config.yaml
n_layer: 9
d_model: 768
n_head: 6
n_kv_head: 6
head_dim: 128
d_mlp: 3072
vocab_size: 8192
activation: "squared_relu"
norm: "rmsnorm"
norm_place: "pre"
norm_eps: 1e-05
positions: "rope"
rope_base: 166000.0
rope_fraction: 0.5
qk_norm: true
attn_scale: 0.132
bias: "none"
tie_embeddings: "early"
parallel_block: false
extras: ["some layers without attention", "local attention windows", "gated attention", "hashed n-gram embeddings", "a smear gate", "an embedding shortcut", "learned residual scales", "LayerScale", "weighted sums over earlier layers", "capped logits"]
init: "uniform"
init_std_qkv: 0.0149
init_std_o: 0.0149
init_std_up: 0.0149
init_std_down: 0.0
optimizer: "muon_variant"
lr: 0.00808
lr_mult_o: 1.54
lr_mult_up: 1.07
beta1: 0.95
lr_head: 0.00552
warmup_steps: 41
schedule: "wsd"
decay_fraction: 0.652
decay_shape: "sqrt"
final_lr_fraction: 0.0
batch_tokens: [65536, 131072, 196608]
seq_len: 2048
doc_mask: true
train_tokens: 1149000000
steps: 8951
dataset: "wikipedia_en"
Each number is 128 + 24 x the weight over the matrix's rms, rounded and kept within 0 to 255. Layers, rows and columns count from 0.

# layer 2 attention key, 768x768, rms 0.12, rows 72-107, columns 192-287
[[105 100 101 131 141 155 127 154 135 108 140  84 163 103 208 145 141 130 145 169 135 129 126  85 116 131 144 154  99 134 130 141 153  99 126 108 117  78  97 128 114 143 104 134 189 166 152 123 119 132 159  95 126 149 114 125 128 119 132 133 149 107 148  98 156 138 166 127 154 130 110 109  95 123  95 135 160 133 123 103 125 163 178  57 173  97 111 105 124 130 117  28 121  81  81  98]
 [173 149 147 146 120 129 110 147  97 123 115 176  53 106 122 110 147 145  63 111 136 143 104  86 160 165 136 145 141 135 158 144 109 123 136 137 152 133 144 116 136 131 127 115 125 125 168 119 126  99 118 171 134 160 135 167 178 154 150 165 186 184 190 136 152 129 151 172 173 103 134 111 103 108 165  86 105 159 143 145 153  79 141 101 155 138 112 101  71  94 136 209 120 138 145  96]
 [168 126  64 144 152 133 116 135 102 136 164  85 156 174 158  98  50  91  67 132 122 117 114 198 135  84 111 159 136 129  55 156 145 158 107 109 150 161 126 143 180 137 148 137 172 166 105 135  93 139 105 138 121 177  86 111 129  96 116  93 150 147  78 137 148  73 169 132 134 113 133 164 147 109 138 143 125 142 164 142 139 133 149 103 119 111 116 127 166 137 130 191 140 147  92 176]
 [164 118 121  98 114 122 108 159  64 130 214  97 113 102  97 114  94 133 135 127 116 110 158 177 149 122 121 155 101  81 136 104 140 143 141 137 147 132 136 149  96 142 123 201 125 115 102 131 120 138 123 150 104 135  93 120 143 162 126 114  94 113 146 134 136 126 117  81 139 129 122 151 103 152 139 121 124 119 144 139 144 133 136  98 151 128 153 165 164  77 134 148 129 174  80 174]
 [157 141 116 100 148 114 144  95  72 144 123 179  82 144 106 148 132 121 132 125 161 115 109  98 168 160 131 134 142 102  99  98 184 128 110  97 193 205 104 104 117 112 110 147 133 110 129 129 135 126 112 110 165  94 110 146 126 102 146 135  89 143 134 125  84 125 128 107 101  87 116 139 125  93 109 122 141 106 165 149 143 103 118 152 175  71  58 123 117 173  88 152 137 114 111 129]
 [157  89 104 111 153 142 107 102 125 148 173 112  87 110 110 139 160 135  85 141 115 129 163 173  83 148 135 150 129 118  94 142 130 124 131  75 136 136 127 129  96 146 139 104  88 122 122 138 179 104 135 132 128 158 150  85  57 109 177  71 123 121 161 148 151 129 182 102 123 174 141 101 123 127 109 140 149 135  94 152  99  90 110  72  79  89 154 159 130 141 107 168 126 141 117 168]
 [128 139  94 105 119 165 128 110  46  95 142 173 109  85  88 150 127 107  75  94 111  90 123  83 109 104 117 148 137  88 118 177 224 176 157 118  85 124  97 107 109 141 116 115 127 105  94 114  89 151 130 181 119 129 105 159  72 124 114 180 155 141 197  62  81 133 109  76 100 153 174 141 101 142 134 133 134 125 108 111  93 134 143 119 189  91 141 120 113 133 153 137 134 161 112 192]
 [ 81 120 137 153 146 151 174 193 131 116 160 190 146 129  88 157 110 157 129 108 129 116 141 136 128 148 168 112 119 163 221 189  82  80 139 122 150 203 141 165  86 138 113 180 164 102  85 167 205 141 120 125 154 125 142 141 104 102 145 107 129 153 149 138 108 141 115 135 155 143 181 168 123 109 116 152 130 114 147  98  94 154 162 157 142 108  71 100 122 111 173 126  97 106 153 144]
 [106 117 129 122 126 104 125 126 171 106 118 175 149  56  54 125 111 142  60 108 130 101 132 164 117 109 127 145 135 112 120  10 108 122 114 128  86 136  94 169 141 110 129 170 148 131 131 119 144 118 151 101 122 125 138 154 111 105 114 100 124 100 151 143 115 141 123 110 150 138 117  82 142 189 118 152 157  96 169 144 156 185 110 150 134 132 161 136 122 109 127 120 132  79 175 150]
 [104 136 124 152 105 100 105 188 102  92 153 218  89  97 138 113 114 127 143 135 134 169 134 103 105 115 122 147 133 166 180 125 135 132 136 140 113  83 124  90  97 127 137 151 135 129 154 118 137 119 148 125 118 114 145 161  81 120 109 124 136 148  86  99 135  95 136 136 155 151 144 170 128 157 146 142 100 135  85 136 117 138 138 118 101 122 137 121 110 117 147 104 128 145 124 160]
 [118 134 130 116 122 160 116  97 109 152 122 116 116  67 151 155 119 107   8 127 116 175 120  72  89 123 110 119 155 145 174 111 150 109 104 105  88  79 114 143 148 174 125 105 115 131 131 129 113 101 112 100 130 145 130  89 128 120 135  91  78 153 147 162 154 111 120 154 139 147 122 112  85 100  97 140 122  84 140 160  88 165 105 137 110 112 134 137 118 142 138 103 134 170  99 121]
 [115 171  77 120 154 113 139 123 172 110 115 175 158 139 103 142 172 136 193  87 137 115 150  56 149 129 164 158 133 153 108 163 110 122 111 106 130 173 129  93 109 110 100  81 110 125 137 118 115 139 125 135 152 123 121 142 103 104 126 139 126 140 155 215 155 113  94 128 137 118 150 162 133 146  89 154 144 145 134 119 113 108 137 148 128 194 133 119 176  98 134 160 124 117 170  91]
 [137 132 165 116 139 151 162 159 111 150  81 192 166 123 114 130 160 156 140 140 149 134 132  87  95  82 120 120 155 137 110 158 167 123 147 160 109  89 150 119 115 121  97  97 115 130 143 104 116 155 131 155 109 162 147 149 171 145 138 160 136 134 104 168 157 118 107 117 152 144 135 116 110 146 145 162 105 120 156 124 121  43 180 124 148 141 134 103 131 127 127 128 140 187 106 168]
 [207 138 113 104 105 126 101 107 159 144 101  32 122  85 219 148 139 160  63 115 134 104 161  99 155 108 116 133 118 134 164 158 153  98 134 154 143 108  84 144 130 140 139 143 162 119 138 131 142 150 132 184 138 129 157 111 142 148 137 162  62 100 119  80 128 125 147 138 133 142 150 103 115 150 148 109 119 156 119 123 169 186 128 129 148 106 131 150 126 131 164 133  97  29 150  96]
 [102 150 148  99 178 123  82 105 116 145 157 166 105 111 145 189 126 109  73 133 133 133 139  66 142 159 125 147 142 101 220 138 150 147 109 128 110 155 101 147 110 102 129 128 134 181 117 136 115 120 109 117 112 168 136 162 122 110 142 149 125 140 143 164 135 134 138 141 155 134 120 127 126  93 163 123 114 110 121 148 108 115 136 115 139  91 129 127 100 139 138  19 121 169  82 161]
 [141 103 129 113  99 119 103 122  23 125 157  93 103 159 137 131 129 131  94 160 139 204  93 158 167 157 106 132 120 110 129 142  95 148 146 104 123 163 131 179 131 154  93 119 138 131 133 119 111 129 128 130 139 156  92 110 137 133 189 121  79 137 118 139 129 137 131  95 170 132 133 169 113  91 132 125  98 156 123 149  90 159 135  94 161 113 116 152 122 173 151 172 140 133 118 104]
 [182 144 142 133 139 135 134 164 189  94 110 137 175 138 110 128  90 134 170 126 137  39 124  76 158 133 116 115 130  90 128 216 118 148 137 142 126 171 165 114 125 140 131 139 118 116 114 130 157 165  93 126 138 119 128 210  79 136 136 121 128 114 101 130 142 107 138 118 134 114 132  72 166 186 136 138 106  88 138 102 156 116 134 142 127 169 130 141 161 137 161  38 113  94 131  42]
 [ 84 127 157 127 167 151 110 146 107 148 170 163 148 162 115 146 103 130 157 140 164 208 118 159 146 105 125 133 154 112  58 125 193 169 135 125 137 158 116 215 133 146 101 139 126  96 150 125 133 111 137  52  99 141 142 109 134 127  62 118 109 132 110  86 104 113 127 148 120 143 129 136 144 122 136 157 117 141 185 130 157 158 145 176 102 121 138 138 142 132 150 102 128 153 124 149]
 [188 162 100 169 126  90 128  93 148 118 144 126  97 102 121 151 139 121 100 100 137 130 176 113 103 142 155 140 110  86 216 134  79  90 110 125 135  87 107 101 100 138 129 121 170 146 187 128  61 143 121 127 126 170 123 136 140 132 111 146 147 124 156 169 168 122  79 107 103 181 117 142 133 172 118  94 132 148  89 111 128 103 139  72 160 113 127 117 133 136 143 168 148 163  75 110]
 [142 115  85 158 124 155 102 134  98  96 175 134  81  95 129 115 133 134 119 170 132 112 143 110  83 120 156 153 129  95 140 132 130 102 104 130 127 114 154 163 147 118 131 184  91 136 131 126 139 103 138 144 121 130 136 151 105 130 117 119 124  78 132 164 172 138 151 143 150 133 136 123 121 103 112  99  88 136 133 147  55 121 114  93 120 158 183 125 141  98 159  76 133 174 135  67]
 [137 130 140 114 192 105 148 154 149 118 124 179 137 168  99 175 117 106 127 125 144 134 130  97  86 108 119 120 125 129 137 166  60 144 120 144  90 129 123 143 164 120 163 109 126 101 181 134 128 143 143 118 154 152  98 218  99 121 154 149 162 115 101 142  68 146 144 133 151 162  93 146 142 149 135 150 128  98 132 126 130 145 131 123  75 154 147 150 128 125 126  77 142 149 185 110]
 [147 101 131 140 117 130 131 177  75 170 114 144 171 176 159 175 181 140  54 131 124 148 137 137 102 114 122 136 115  62  85 142 191 161 127  72 160 130 181 138  96 132 114 128 176  98 106 123 108 102 144 116 112 165 156  92 151 136 103 132  98 164 134 148 107 154 172 130 100 129 152 154 112  68 144  88  99 151 136 108 155 134 164 106 110 137 104 108 133  83 109 135 134  81 117 160]
 [192 129 145 136 124 124 164 105  52 132 174 131 128 128 175 119 111 162  75 106 118 116 132  61  74 157 140  99 130  98 172 169 131 120 132 124 101 154 137 148 120 177  98 115  86  88 207 142 137  98  95 133  90 124 116 131 125 122 151 104 133 117  92 161 142 112  65  98 137 138 124 134 123 135 123 153 114 133 135 148 184 135 126 143 115 108 117 141  96 175 137 117 138 103 184  67]
 [143 139 106 159 126 134 101 154 112 108 167  70 143 119  83 110 125 129 108 129 141 113 153 121 140 110 125  99 161 132 163 107 170  98 127 108 138 195 104 143 111 151 165 105 114  74  79 130 127 144 105  87 113  87 111  81  99 141  76 172 183 146 120 118 115 128 110 112 128 139 117 148 101 158 158  94 131 158 150 119 102  92 195 153 144 170 140  93  88  65 138 137 124 142  84 103]
 [157 126 139 117  70 106 128 139  86 143 203 124 138 201 130 197 149 112  98 157 139 157 139 168 138 120  90 121 152 142  24 108 183 182 127 143 121 164 106 152 129 112 153 138 191 136 126 120  87 151 154 165 142 109  90 141 153 108 144 133 101 142  88 108  85 159  82 130 108  97 111  55 157  62 161 128 162  92 117 140 108 134 142 127  54 180 126 140  81 143 113 129 110 146 117 125]
 [184 130 129 137 117 130 102 176 115 121 112 147 126  95  79 111  82 148 115 115 127 126 110 167 159 156 139 156 114 100 136 140 107 125 155 100  85 102 131 137 123 115 152 181 132 125 149 148 109 140 121  94 109 138 141 102 139 110 154 110 116 138 132 103 128 113 140 142 138 106  84 170  87 138 138 171 105 137 155 115 187 137 115 112 110 120  85 117 102 139 113 101 109 164 215 141]
 [ 82 153 143  84 138 167 129  90 146 113 164 170 107 126 152 131  95  99 136 166 113 110 175 154 118 109 159 136 135 125  87  61 132 128 120 120 123  83  96 156 109 109 122 121 110 138 123 164 104  92 130 166 129 120 109 144 172 113 140 157 129 146 157 162 141 114 115 120 120 155 150 100 133 142  98 103 124 114 146 116 104 114 144 127  85 125 119  97 139 138 129 108 167  91 194 133]
 [101 126 126 131  93 130 130 140 190 133 114 179 129 218 158  94 156 101 135  78 123 170 100  60 124 171 121 141 188 146 147 184 159 152 154 127 126 158 108 137  97 150 130 135 121 120 105 127 149 140 134 111 133 137 137  73 189 120 108 112 125 136  69  93 149 161 169 135 134 117 159 113  86 127 133 109 131 154 156 107  97 134 166 101 115 136 135 124 113 114 124  72 137  83 156 108]
 [156 176 142 129 137 134 154 152  86 135 125 151 170 143 116 137  96 136  84 153 134 157 139 109 128 134 115 104 159  85 137 148 175 133 154 107  66 161  90 156 105 136 111 165 113 108  82 129 175 123 119 162 123 153 104 118 115 139 138 104 173 107 142 153 128 107 120 121 109 115 132 126 135 120 152 102 139 119 146 120 141 100 163 102 111 144 163 144 107 143 115 149 136 135 133  91]
 [155 118 115  95 162 152 131 104 101 137 205 175 124  96 156 144 133 141 171 156 135 143 147 100 106  90 125 142 107 145 112 119 146  97 120  98 123  92 128 138 123  84 139 174  96 151 119 128 101 119  98 132 111 130 113 114 140 163 143 141 109 133 122 133 125 134 148 114  95 175  96 132 143 129 143 116 128 109 137 129  72 111  73 153  63 108 139 113 165  97 123 133 142 109 131 194]
 [107 149 156 135 143 131  94 106  80 140  21 138  99 100 129 148 143 142 128  96 146 150 125 158 126 156 145 171 113 154 110 140  96 169 118 123  87 152 152 128 152 107 123 148 108 153 172 138 112 167 163 174 149  87 102 137 130 135 133  81 150 122 188  86 110 145 192 109 151 107 109 191 105  81 111 148 111 130 130 112 142 116  76 131 123 141 106 155 163 109 150 179 141  71 137 109]
 [145 108 114 125  94 104 123 122 140 144 147 104 127 176 211 176  94 124 128 170 115 137 126 196  63 114 148 138 117 111 175 171 113 141 156 142 152 125  95 112 129 113 131 110 153 126 122 146 152 133 130 156 138 118 135 140 115 100 118 115 143 156 119 116 127 112  63 140 136 158 177 122 161 161 149 134 115 129 111 118 142 156 152 112 156 179 124 128 102 150 130  50 133 107 187 100]
 [130 143 107 141 139 139 134 126 125 144 139 134  85 100  74  88 132 129 104 149 126 138 100  82 123 109 143 114 127 141  94 143 114  81 129 176 108 126 137 122 133 156 128 116 143 146 106 109 146 141 152 147 133 172 160 162 104 113 144 126 126 135 123 139 122 126 121 135 143 181 123 148 181 133 130 131 163 110 132 141  99 113 115 166  59 148 154 141 145 120 150 222 113 128 127 127]
 [115 156 135 152 145 138 166 137 169 160 167  87 131  95 136 104 121  94  98 160 116 115 142 104 118 135  76 124 149 110 137 121  98 114 128 110 143 141 131 104 162 148 147 124 150 128  88 103 120 140 132 111 118 139 160 124 142 157 115 201 107  82 101 116 154 130 130  92 138 148  90  93 122 163 137 163  95 113 146 132 111  94 126 122 167 102  94 122 103  76 132 153 146 130 101 106]
 [141 170 146 104 104  97 160 116 122 129  81 129 167 152  81 103  74 144  86 145 127  82 149 121  95 146 144  98  93  99 146 160 152 147 127  99 146 113 157 107 187 102 123 139 148 140 109 149 183 139 133 133 131 104 106 134 143 148 156 136 116 106 130  80 138  97 144 138 100 144 157 130 112 179  97 154 140 101 159 135 134 177 108  56 118 153 101 134 178  82 150 157 121 172 142 164]
 [134 109 121 128  95 109 127 111 156 142 138 184 130 112 173 126 144 149  50 119 135 146 133 161 120 201 138 144 137 122  98 184 137 115 146 142 135  88 108  77 143  88 111 203 128 118  86 107 126 108 116  93 149 121 111 136 111 153  65  94 113 121 141 123 136 140 101 121  77  82  97 114 114 125 108 145 134  87 155 126 145 123 133 137 110 127 128 154  84 101 127 116 135   9 172 185]]
# layer 2 attention query, 768x768, rms 0.121, rows 73-108, columns 192-287
[[134 118 111  93 113 117 165 123 123 150 114 127 144 113 124  87 125  91 105 160 111 131 134 154 112 161 143 115 138 141 124 152 141 163  86 105 111 129  99 152 129 140 126 113 107 152 121  97 158 149 119 141 146  74 139 113 126 152 118 115 132 125 131 118 131 140 133  96 115 124 139  78 170 135 160 102  95 155 144 115 131  89 120  79 146 121  89 137 113 110  91 170 124 141 148 105]
 [122 130 107 139 174  88 144 128 149 102 143 119 163 184 157 126  79 132  83 117 131 112 107 128 164 114 144  94 129  89  88 157  75 147 134 120 106 145 130 151  83 124 160 114 135 113 103 108 131 143 144 165 156 174 151 113 108  90 122 172 143 113 151 112 162  98 169 144 138 104 167 152  83 142 129 143 120 124 132  90 139 126  83  84 127 155 106 113 156 135 106 149 123 114 167 130]
 [116 116 152 113 100 119  98 125  99 134 116  85 102 150 147 157 107 104 128 130  88 166  94 160  89  77  89 148 134 149 184 117 143  96 148 160  79 142 121 145 173 137 131 111 136 134 198 132 134 143 145 150 150 148 118 110 149 108 128  99 112  73 156  92 173 133 111 122  98 111 154 116 152 151 154 147 124 142 107  94 160 194 156 113 137 107 103 117 111  78  71 106 142 115 138 132]
 [ 81 124 116 136 107  90 125 104 120 101  89 116 157 133 123 168 125 137  95 101 102 138  85 106 127  95 173 116  89 137 136 120 163 155 137  68 136 115 120 105 139 130 163 120 125 134 151  76  71 182 146  48 126 145 160 129 117 194 148 152 125 202 130 117 126 125 128 156 140 121 122 126 158 113 172 139 106 131 135 118 117 115 128 139 132 121 124 168 130 106 149 122 131 129 110 133]
 [147 148 141 130 109  94 103 104 132  78 111 131  64 155 156 117 104  86 139 129 134 140 135 125 119 120 133 156  94 126 145 112 187 133 152 155  90 108 121 100 150 135 143 130 121 143 169 156 138 159 123 160  93 151 143  83 104 150 134 142 135 167 152 132 171  73 112 127  59 156 100 153 125 109 147 130 119 151  89 124 144 121 178 170 115 112  76 138 161 137  86 140 134  87 186 168]
 [128 157  95 152 128 154 145 133  48 135 150 145 142 124  91 156  95 101 121  87 141 100 134 151 136 107 131 117  70 145  95 146 144  81 131 114 130 150 137 173 145 181 100 106 119 154 107 108  87 135 113 124 114  76 171 118 143 116  77 123 147 132 115 108 118 149 110 145 149 129  91 130 163 121 124  86 124 151 141 109 133 157 102 161 111 117 162 139 127 127 145 140 106  94 150 156]
 [136 125 159 127 127 115 116 146 115 169 162 106 168 141 182 136 118 122 143 159 110 130 136 149 112 100 107 110 102 136 102 196  91 106 143 144  98 160 135 118 126 110 127 116 142 132 144 120 152 180 107 140  87 106 137 162 102 116 158 137 145 148  98 131 106  77 149 125 144 162 160 152 178  93  98 114 118 136 119 113 139 133 120 149  94 131 157  74 128 141 157 126 127 100  98 119]
 [148 162 118  98 146 117  90 123 131 129 145 100  74  97 148 158 116 117  94  93 128 143 114 121 134 135 155 160  89 119 130 129 115 155 121 150  75 171 103 107 150 108 128 117 129 160 110 108 100 153 144 121  97 121 148 172 134 131  98 151 129 101 142  98 142 136 123  92  58 106 127  90 153 126  92 173 179 124 148 131 101 231 128 113 134 160 153 134 136 173 122 145 128  91 178 117]
 [102 117 148 128 143 149 110 106 170 175 151 138 135 134 105 142 129  86 108  83 171 173 108  93 136 164 107  85  89 110 137 173 131 132  76  91 182 123 119 140 130 168 168 132 123 173  81 120 125  89 114 144 166 141 119 125 110  72 134 100 160 137 146 126 124 100 111 107 142 114 107 127 125 125 157 142 136  82  55 147 177 133 128 110  93 116 147 133  79 144 134  97 113 138 117 145]
 [138 175 171  88 119 164 171 115 125 147  62 117  82 108  81 100 120 136  88 179 150 149  98 122  85 107  90 126 118 170  96 162 134  76 175 134  65 115 111 123 149  61  99 125 124 103 120 148  92 134 114 122 121 160 170 143 143 160 125 185 146 128 122 120 143 104 156 192 137 145 123 133 115 111  67 122 113 103  96 119  98 119 118 101 108 116 106 106 157 105  93 100 149 131 100 138]
 [132 172  91 127 166 119 162 143 162 176 137 117 157 143 103 122 155 117 142  88 109 174 118  68 163 100 133 118 116 132  93 138 143  80 107  84 164 145 133 110  91  85  72 124 149 106 120 118  92 179 133 107 131 180 156 116 148 122 108 154  81  98 156 124 111 179 129 128 120 125 124 126 120 136 101 136 148 116 164 104 172 101  99 109  92 184  91 138 138 135 126 163 109 121 116 109]
 [118 168 100 119 130 129 104 122 118 126 117 174  92 176 123 150  89 184 131 164 167 134 115 126  93 112  91 123 140 118 118 144 136 113 132  83 154 100 149 154 101  71 136 147 111 157 141 135 126 155 139 161 149 145  92 155 113 106 122  97 190 118 125 140 109 151 137 106  35 131 150 113 118 143 124 144 103  82 155 141 123 114 147 111 102 147 169 198 101 177 189 113 122 124 143 100]
 [123 126 128 115 124  86 141 154 162 144  77 148  99 159 138 129 143 133  86 163 110 144 127  72 155 136 155 114 117  96 168 126 145 167  95 128 159 131 104  74 155 122 108 135 133 114 164 131 124  79 143 112 140 147 114 123 140 105 143 181 130 169  84 142 157 124  92 128 119 108 137 111  86  90 158 113 151 165 134 155  97 124 132  46  93 138 130 149 124 135 172 118 150  75  90 137]
 [141 109  76 124 173  97 143 126  90 193 179 162 108 153 138 169 137 138 115 174 147 168 129 107 142 147 112 180 135 126 159 136 134  80 131 114 113 140  87 160 142 110  87 159 138 101 109 133 162 148 231 116 113 165  92 146 113 133 143 120  95 102 119 147 134  93 116 152 112 144  74 142 100  75 141 132 118 145 147 118 102  96 158 126 108  50 139 130 153 133 144 102 103 149 109 144]
 [151 100 110  86 161 121  89  57  91 127 122 131 110 102 138 116 137 140 179  91 113 172 184 122 134 112 152 102 169 150  74 169  99 170 195 140  66 164 127 174  98 130 137 126 132 128 111 105  82 139 113 132 136 128 175 140 167 160 119 105 104 150 102 112 122  99  70 173 172 123 145 114 120 158  85 104 114 149  83 120 118  95 120 115 116 126 171 173 108 105 140 166 100  89 161  88]
 [113 125 104 108 156  85 109 185 135 118 138 148  97 179 135 150 131 165 120 150 104 109 130  80 109 110 111 142 153 135 137 188 143  91 136 133 132 113  75 138 131 119 142 111 132 129 108 175  76 161 101 169 145 159  92 149  89 114 143 114 107 112 141 153  91 155 155 102 137 108 117  99 134 164 124 173 161  76 150 157 117 117 160 162 131 160 145 103  93 130 108 111 158 120 122  77]
 [117  53 105 102 132  96 124 115 115  96 125 143  78 121 121  84 135  96 142  95 171 146 195 137  92 145 117 189 110 100 119 132 140 104  68 159 138 122  60 160 104 123 145 141 139 147 134  86 127  93  52 125 144  79  77  86 131 168 141  84  87 179  59 104 120 136  80 114 129  97 115 101 144 145 136 117 147  98 140 172 128  85 149 117 136  74 130  74 140 113 142  67 128 165 109 149]
 [168 116 143 102 113 112 167 153 149 165 136 144  75 151 143 133 105 173 154 119 135 155 118 143 121 102  97 132 125 135 143 118 159 122 131 147 128 142 151 160 151 144 110 114 134 161 140 150 135 116 152 133 130 143 151 127 116 119 103 118 145 104 166 105 105 104 104 172 136 155  92  70  87 130  75 164 175 172  83 101 131 130 125  84 157 113 142 108 108  96 146 158 150 176 123 135]
 [137 183  72  72 149 148 176 107 106 194 155 117 130 107 153  94 120 118  89 159 128 169 135 124  84  77 164 145 106 155 106  96  95 115 133 154  95 148 113 125 144 167 120 162  84 136 110 107 120 143 113 148  89 156  97 112 103 140 106 117  88 107 142 110 149 111 102 104 169 107 150 106 133 171 143 145 139  99 149 115 120 118 150 131  96 153  93 145 153  94 150 132 134 113 135 103]
 [111 113 146 130 129 150 124 117 142 159 146 156 132 141 130 164 111 118 127 102 140  98 161 109 102 180 109 146 124 128 120 119  88 116 101 143 109  83 134  99 101 107 148 129 127 124 148 152 129 136 123  86 111  98 153 116 161 174 103 105 116 168 145 168 117 165 153  96 145 100 140 146 104 151 105  96 159 140 136 145 134 202 146 112 143 141 143 147 191  78 135 128 137 129 153 128]
 [103  93 158 104 140 115 143 103 159 169 104 125 111 155 151 132 161 130 123 109 147 145 165 148 129  82  98 109  79 127 109 149 133  85 110 105 112 144 121 143  96 141 196 117 128 105 167 112 124 143 126 163 133  91 112  78 150 173 125  79 144 148 111 156 158 147  96 126 141 106 157 147 122 117 178 137  96 134 113 141 122 162 135  91 133 124 120  81  90 111  62 127 147 105 125 143]
 [136 113 108 139 128 140 172  83 150 150 108  86 143  99 137  81 108 110  66 117 155 159 108  82 102 143 138 121  85 128 147 176 155  91  82 108 108  92 111 134 109 116  77 121 149 123  97 123 131 117 143 124 134  98 128 147 141 141 146 167 108 168  80 153 131 112 150 112 154 158 116  87  96 116 170  96 153 114 139 144 135 117 129 175 123 135 143 107 108 125  85 138 141  93 155 148]
 [101 118 101  95 115 158 169 132 113 136 149 142 111 118 138 110 111 125 155  77 114 142  68 146  93 142 126 123 116 151 143 157 117 128  76 101 165 177 134 108 131  95 140  69  97 142 159 129 133 121 131  93 119 124 119 122  67  95 130 113 146 139 125 140  78 122 124  83 115  93 101 117 110 123 143 121 116 124 107 159 123 215 143 133 135 106 142 128  98 134 107 101 127  89  90 114]
 [163  70 123  77 105  86 121 125  86 175 165 160 127 141 170 118 134 154 117 177 100 140 134 148 165 158  94 110 160 137  71 161 162 159 151 122  82 171 158 109 172 115 129 101 120  65 126  86 147 133 114 149 134  68 186 123 111 152 163 114 115 152 115 130 108 123 138 126  79 132 162 102 167 147 132  73 134 141 113 202 143 124 114 113 120 126 120 114  72 136 119 134 166 131 139 161]
 [140 213 128 107 114 130 120 132 183 149 156 139 132 117 127 127 157 117 171 103  84 125  97 148  85 128 156 141 140 106 130 109 118 137 129  96 151 150 137 161 128 188 115 140 121 116 106 115  71 106 100 111 149  90 157 153 119 131 106 109 151 111 118 140 124 179 199 110 175 156 119  66 166 127 158 151 144 128 113 168  99 177 155 122 176 138 128 162 119 119  87 158 140 146 178 126]
 [180 132 126 118 137  97 109  98 116  97 148 151 169  91 115 137 119 106 121 130  91 104 132 120 105 179 182 138 149 117 103 153 167 182  68 110 131  82 124 124 151 146 110 137 112 107 127 148 158 111 127 163  85 147  97 124 105 142 143 115 145 129  95 124 158  97 116 116 118 118 128 126 108 106 123 152  89  99 130  95 125 119  91 140  90 158 189 119 124 128 165  72 113 139 148 115]
 [ 85 111 145 150 113 136 147 149 150  89  93 140 183 172 116  91 185 124 101 101 116 115 127 108 127 147 137 108 127 152 129 170 103  85 117  89 107  96 113 125 112 130 170 130 134 113 174 137 150 133 145 159 105 138  84 111 132 116 141 105 153 103 107 132 120 180 133 106 161 103 138 139 138 156 135  79 133  98 123 135 152  96 112 137 105 118 108  81 127 157  90 133 121 110 141 133]
 [120 150 132  97 147 145 157 151 153 127 150 145 124 139 114 150 128 185 124 117 115 144  81 135 134 160 132 134 133 132 177 147 148 141 150 103 131 149 145 123 137 151  70 100 125 117 125  93 162 146 165 130 104  94 149 110 122  79 161 127 121 146 149 126  92 104 141 141 142 154  71 128 168 132 151  95 129 125 157 168 138  94 147 141 103 121 119 117 147 126 165 133 117  74 106 115]
 [128 113 141 174 154  87 133 148 118 155 183 138 141 129 123 137 127 129 149 158 127 132  92 123  83 123  97 162 117 114 123 139 120  82 134 132 137 128 107 115 141 125 119 155  92 135 119 126 145  81 110 116 147 128 139 113 135 127 177 160 104 146 139 138 137 144 107  86 120 140  95 128 172 155 140 118  98  82 153  92  88 108 159 117 133 134 148 135 132  97 180 145 112  95 154 143]
 [109 173 134 117 147  94 102 164 125 103 109 103  95  57 123  82 125 106 134  76 105 118 131 135 137 101 138 189 114 142 124 175 135 151 121 143 141 148 132  85 131 144  78 106 132 106 162 156  95 151 130 109  90  44 181 143 157 123 113  93 140 116 125 132 141 150 188 138 154 121  81 144 122 136  74 142 110 169 139 165 140 135  57 146 130 147 148 173 146 153  99 195 135 106 122  73]
 [162  98 124 109 130 116 133 129 126 158 139 123 133 152 157 144 109 106 112 149 159  89 147 159 172 165 106 151  51 151 109 136 119 125 119 101 138 164 109 138 141 142 146 132 126 163  94 128 107  99 108 136 122 147 100 112 121 176 107  99 134 187 122 154 114 126  63 173  96 118 155 166 175  87  90 142 119 136 101 131 146 138 147  88 129 127 131 122 121 110 101  69 106 149 110 122]
 [132 119 113 148 138 163 135 157 127 178  96 144  97 147 123  89 106  94 133 132 137 143 144 138 102 132 116 125 153 120 109 137 154 106 170 144  91 116 110 130  80 188 107 149 130 162 101 151 103 126 127  97  94 151 162 116 123 126 166 172 158 144 127 103 134 106 127 104 139  83 128  99 109 110 105 159 189 147 175 134 111 141 120 115 113 139 120  95  93 102 112 115 139 136 106 127]
 [100 156 123 149  64 132 140 113 123 166 155  92 143 125 110 140 127 100 147 158 109  90 160 169 112 189 144  94 144 104 147 101 166 137 149 119 128  94 107 172 147 130 107 115 112 125 115 106 118 106 164 137 136 141  88 160  97 148 139 144 147 114 129 100 135 183 158 132 123  94  68  87 112 159 153 121 133 151 141 124  58 114 113 116 127 130 140 113 101 126  81 149 109 147 132 106]
 [132 119  74  99 156 129  76 107 102 107  98  80  69 101  86 137 101 163 144 168 155  83 151  76 120 123 161 117 142 125  79 113 108  64 186 123 164 115 136 148 152 123 164 125  99 142 136 161  96 127 119  95 139 119 136 128 122 164 101 117 132  56 135 137 128 140 131 144 156 146 141 111 133 136 151 109 112 138 122 121 168 167 146 107 121 124 117 166 167  95 143 133 122 110 163 159]
 [107 153 148 145 185 114 104 113 106 124 117 170 112 108 215 146 133 173  91 159 108 122 143 159 154 148 118 138 128 129 109 156 106 132  37  96 130 109 141 159 156 102  85 155  99 158 153 114 148 117  65 185 129 149 140 133  73  86 136 170 113 174 184 137 111 154 167 136 169 156 154 148 133 131 160 125 104 151 175 130  58 176 124 121 172 110 119 157  88 101 139 116  84 117 193 135]
 [ 85 127 141  60 120 108 101 107 149 128 123 137 150 114 101 118 130 136 120 131  93 183 161 160 124 121  92 151 105 164 125 107 113 162 114 156  96 145 171 102 156 163 114 146 145 126 137 157 156  76 118 115 157 161 169 135  99 172 107 112 138 150 116 136 153 101 120 147 187  96 106 131 156 122  93 145 157 149 147 140 111  92 132 112 154 145 137 126  93 107 118 144 105 159 124  77]]